Each number is 128 + 32 x the weight over its row's rms, rounded and kept within 0 to 255. Layers, rows and columns count from 0. Numbers have three digits each. The size before them is the row's rms in percent of the matrix's.

# layer 8 MLP up, 448x128, rms 0.141, rows 221-228, columns 0-127
100:131132140134172139085166139143040087157109186119174082096169123144141133112084134069149113153118125109178175121161140138119088120179141094151105049150142150160136143039196089196151131100146051127146169136174126128101142135092116111158155142118156175093116145085066069151166100161122170115111130149161119126098114179110111110113155145155118123110132133137155138109158107086125052128096
101:103135096112109123137149117150067107138091118151216150180158132101118154174084098177150145140104123150078213127070092086132082146125155115100087120119076135190134111069143134116140166186106086123086151191147121154136144183144107123102147165094159142109093111141132163097187066142197128140106130135100148101104048133118072147135152132124115143097095150105099112128131065125144085097152
078:078136136134111161127076149065197107051118136116121135100135082173202160088110099124138137153107151097209131116133187121143084170170116155120102098141155126151117125092143129134152103152104176117126116169081133135130109121111116107137104131117141130140146139126054102142079128206070115096140143119179127185171175128142148023114127132144158133217120119106141129115123142107165175092157
110:207078158160083148093135152095145123113135121111125089120043116133092127182110086155116126122088147097139104169176145167109162067140157161100106167123114110086077161088110110132142132119104117144145146162141155211175118112163111115078076091145177117151149133157122113140094056182171153059131134119182170130097151085129172129177125164138080129142131079132112170121073109127164091134107
117:190096085133162196156153122142090126183134159103112128189133192088146173120169083134137105159152086117120136145125168041147176104138058099133108133122125103116061114113152118141191120097138118110144141119117150119143112102121122117169118105143098166204146168121131129051128171116149140069113093133109106090163093175121067129125107109161137115052182142115132184131146115106100188129156
107:172079190167109113158185127175142122160112152149166075138074101151068140135128101115153154146121085118112138143179089116060151085169123166094163140102101100126106076151097156113062125099085133136146123131138135124120146108165133129151111125101176128114212133100160148111108116105134152101062126136156129091095129145108153185074125119129088088173072155141100173156057162146137054172170
088:078156144104118129175113131134142076061203159117147126097157179110184079162126117131150076152052089051119108092085151138116185138134144132174091124104140115109118170085139115168136211104157145173169056116100131135102109124175143115178088089129160132155116103103193110185099110115170138114127109154135105148091142157135139130159092060132122134154165134116108153122137080143135183099125
142:140132120135090114073141131132166101163112074156154166130105118102074179153086094143160165091121161175188116141169093129108150127120133136053121108091111110161166157161187125098103116125129175153148153161098145119144136100117145109114144131122089144209223142145163123100095136093157129139042155104157056109113131122109168117079098170125102149128114111077057152128126173107178065127101
# layer 8 MLP down (transposed), 448x128, rms 0.122, rows 221-227, columns 0-127
107:080136204125116156120138134090114122143035168114133184131184082084151122110098149113177148187122124126144132182115148113090147112150128152164113084179115130114127097095138147184099090128152136106112123118150076150100152079132104099135140131114118105131108127110140110070111105076155062158138159081136107149128157206120182160118139078127049184154143196109158121114152183116099125075166
103:140141142028101095119133106136120149085128122100088094120136144112176077130178122135163078155156171125058125159066089132177102140110193108152091112121206147142150158057114117107144129092125148160139114121095115166088121097124149183094143070149070098167156103141147178137107089113110103104135173136129114100199104169141195172134134125195119123180130147159111137106121122110111175145103
077:172103114095132105141131099185095140126119193134100123129099158080056156147080079140199113109126107074101158166119111150126131191105118140130144152083125190109124144104072108183139136147106122147130209180145067124138169037107135115105140106129094174120181120133145146131153116183122158149112124126090111156064094127139131239129105115143113112131130182130138108119134106090113130119082
104:128133091142144163138160106120085139122162074123125148124139155175121131116185122133178094152122146061088115076162146130145077156104138054121113166120124111146095070124178120093134128221089116093151154136128114147124130138151150156091158133170106077117108079143068115096195157110048159160122130170100177073125161119138107126132200159144107141118163105109137120176138110105126211147070
108:119143110073111151087158117171111097198134172149113168124156146116084168074163162123181107106164155113124142121145135104139134146120109116098146155137083100096125159163076154160131155149195154119127100092151175050068110120120148117105101130096149157094159092146162142149080076177113106059128188060152162141126102160066125135132082186136133212100120112131155111087093115102113167153123
101:189172097089151134102189133137117191124084160188106141095091103132083136150151157142118127128171184180151106123136137142171120046157093153102127129092131165099118121115167108089137119106145143106124132155070191131142108115128177095142113140090167141122154090081133152184085163139125125168131135106116186109066111135143112129129068131184132154072048094070100137127125108126204124081107
092:107101067127129132208227086127150171121086130093116102123106089105166102155079131135107121135105141150077085191130104212165124114144133083167168131083174117144114101140124147117123121146103134152165151148194067111102151102156163099109154109133171137106114143080115132145149141109084148091185094113085119117130132127109118120120143118136155188087115139146148162189131132182073095150042
# layer 8 MLP gate, 448x128, rms 0.136, rows 222-228, columns 0-127
103:136172124143103126145130090154099127117154112113110142198155132153070136131136091142128219125119142094073103185129094095171153148087122103145087112174131148150136152048190125159114177157107127124099159094111123077142113148146216134053102086152152105096165078119148125084121112091132126085133132173160092172121151114039150164199140119106102114123087151159089119139095122116111118152106
076:104145183169127099078108107145117122128147133111138096193144153122138128150144151142149151092149141022118184132094179104134144148141115109089138151109094145103108114130057124116072123145103118101135152169154123117125145088097025196162154098094125107209094091116105151164187081099135188113109124146096125141071090174138118178139114160165076080127141167134155119131122107150085092114152
100:079155095112087152189130147126113127133157157189161107152112142132100068067117170104158122044144124209081145163121119090103108116174073067130116081139127151204135078124097164148095098107129140100124142124118095051108164156124110169149185137113108138093091162091134138111178163126118133170117099134087112151121081146114141193110154106108100124121094106163160147150126163163086066137122
106:138133073132059101124084161124146162169125059130138066107122129142107077146099158169196208071143152137151155123156105169118128103103100128048090145129166107119114102186122166112121051154080125122158114154151102116175116181143113117089125135119109118102154065163158081098150084136164104146116074128152123099100142104117153142096126179156098154191127081131101071147119159154104099124147
112:125160123156102084114080123119116168079133113121104149167146111169169147111158147075157115134154124169089064185092125099117165106063126129135121145113168104128145159131122180090089137062116134124089176109155060103134121179154150134099132137187056157069147121075182164149061118184171090161165150097155099110127130114075147129097106127174133183120072125134118122080094135086109150140099
096:098131091169077105158162070099102128168144074148185132165153114113116132136092109098138101089121119163122136125161072133062140116059139159117072143146075094141141160158142176124068127136133121141115156070108152108094170145135181132064159083149164118095164215134164124116088112090140130124173134102162149135140085114105174136124054142140032107090138112124135134109110142145160141118188
111:128110103169117141196144159074117145124115164104125054147116127140117060134100152150163119105105135129104143177069118136117193049123092155092110123145141115136068111114117147129098098117109154087134132153100061139161192172130132147123141011173135112082099120143176139125102142127178110076191113184162150136179133092093110147157164129178101123113139150158118134091113167095084116109119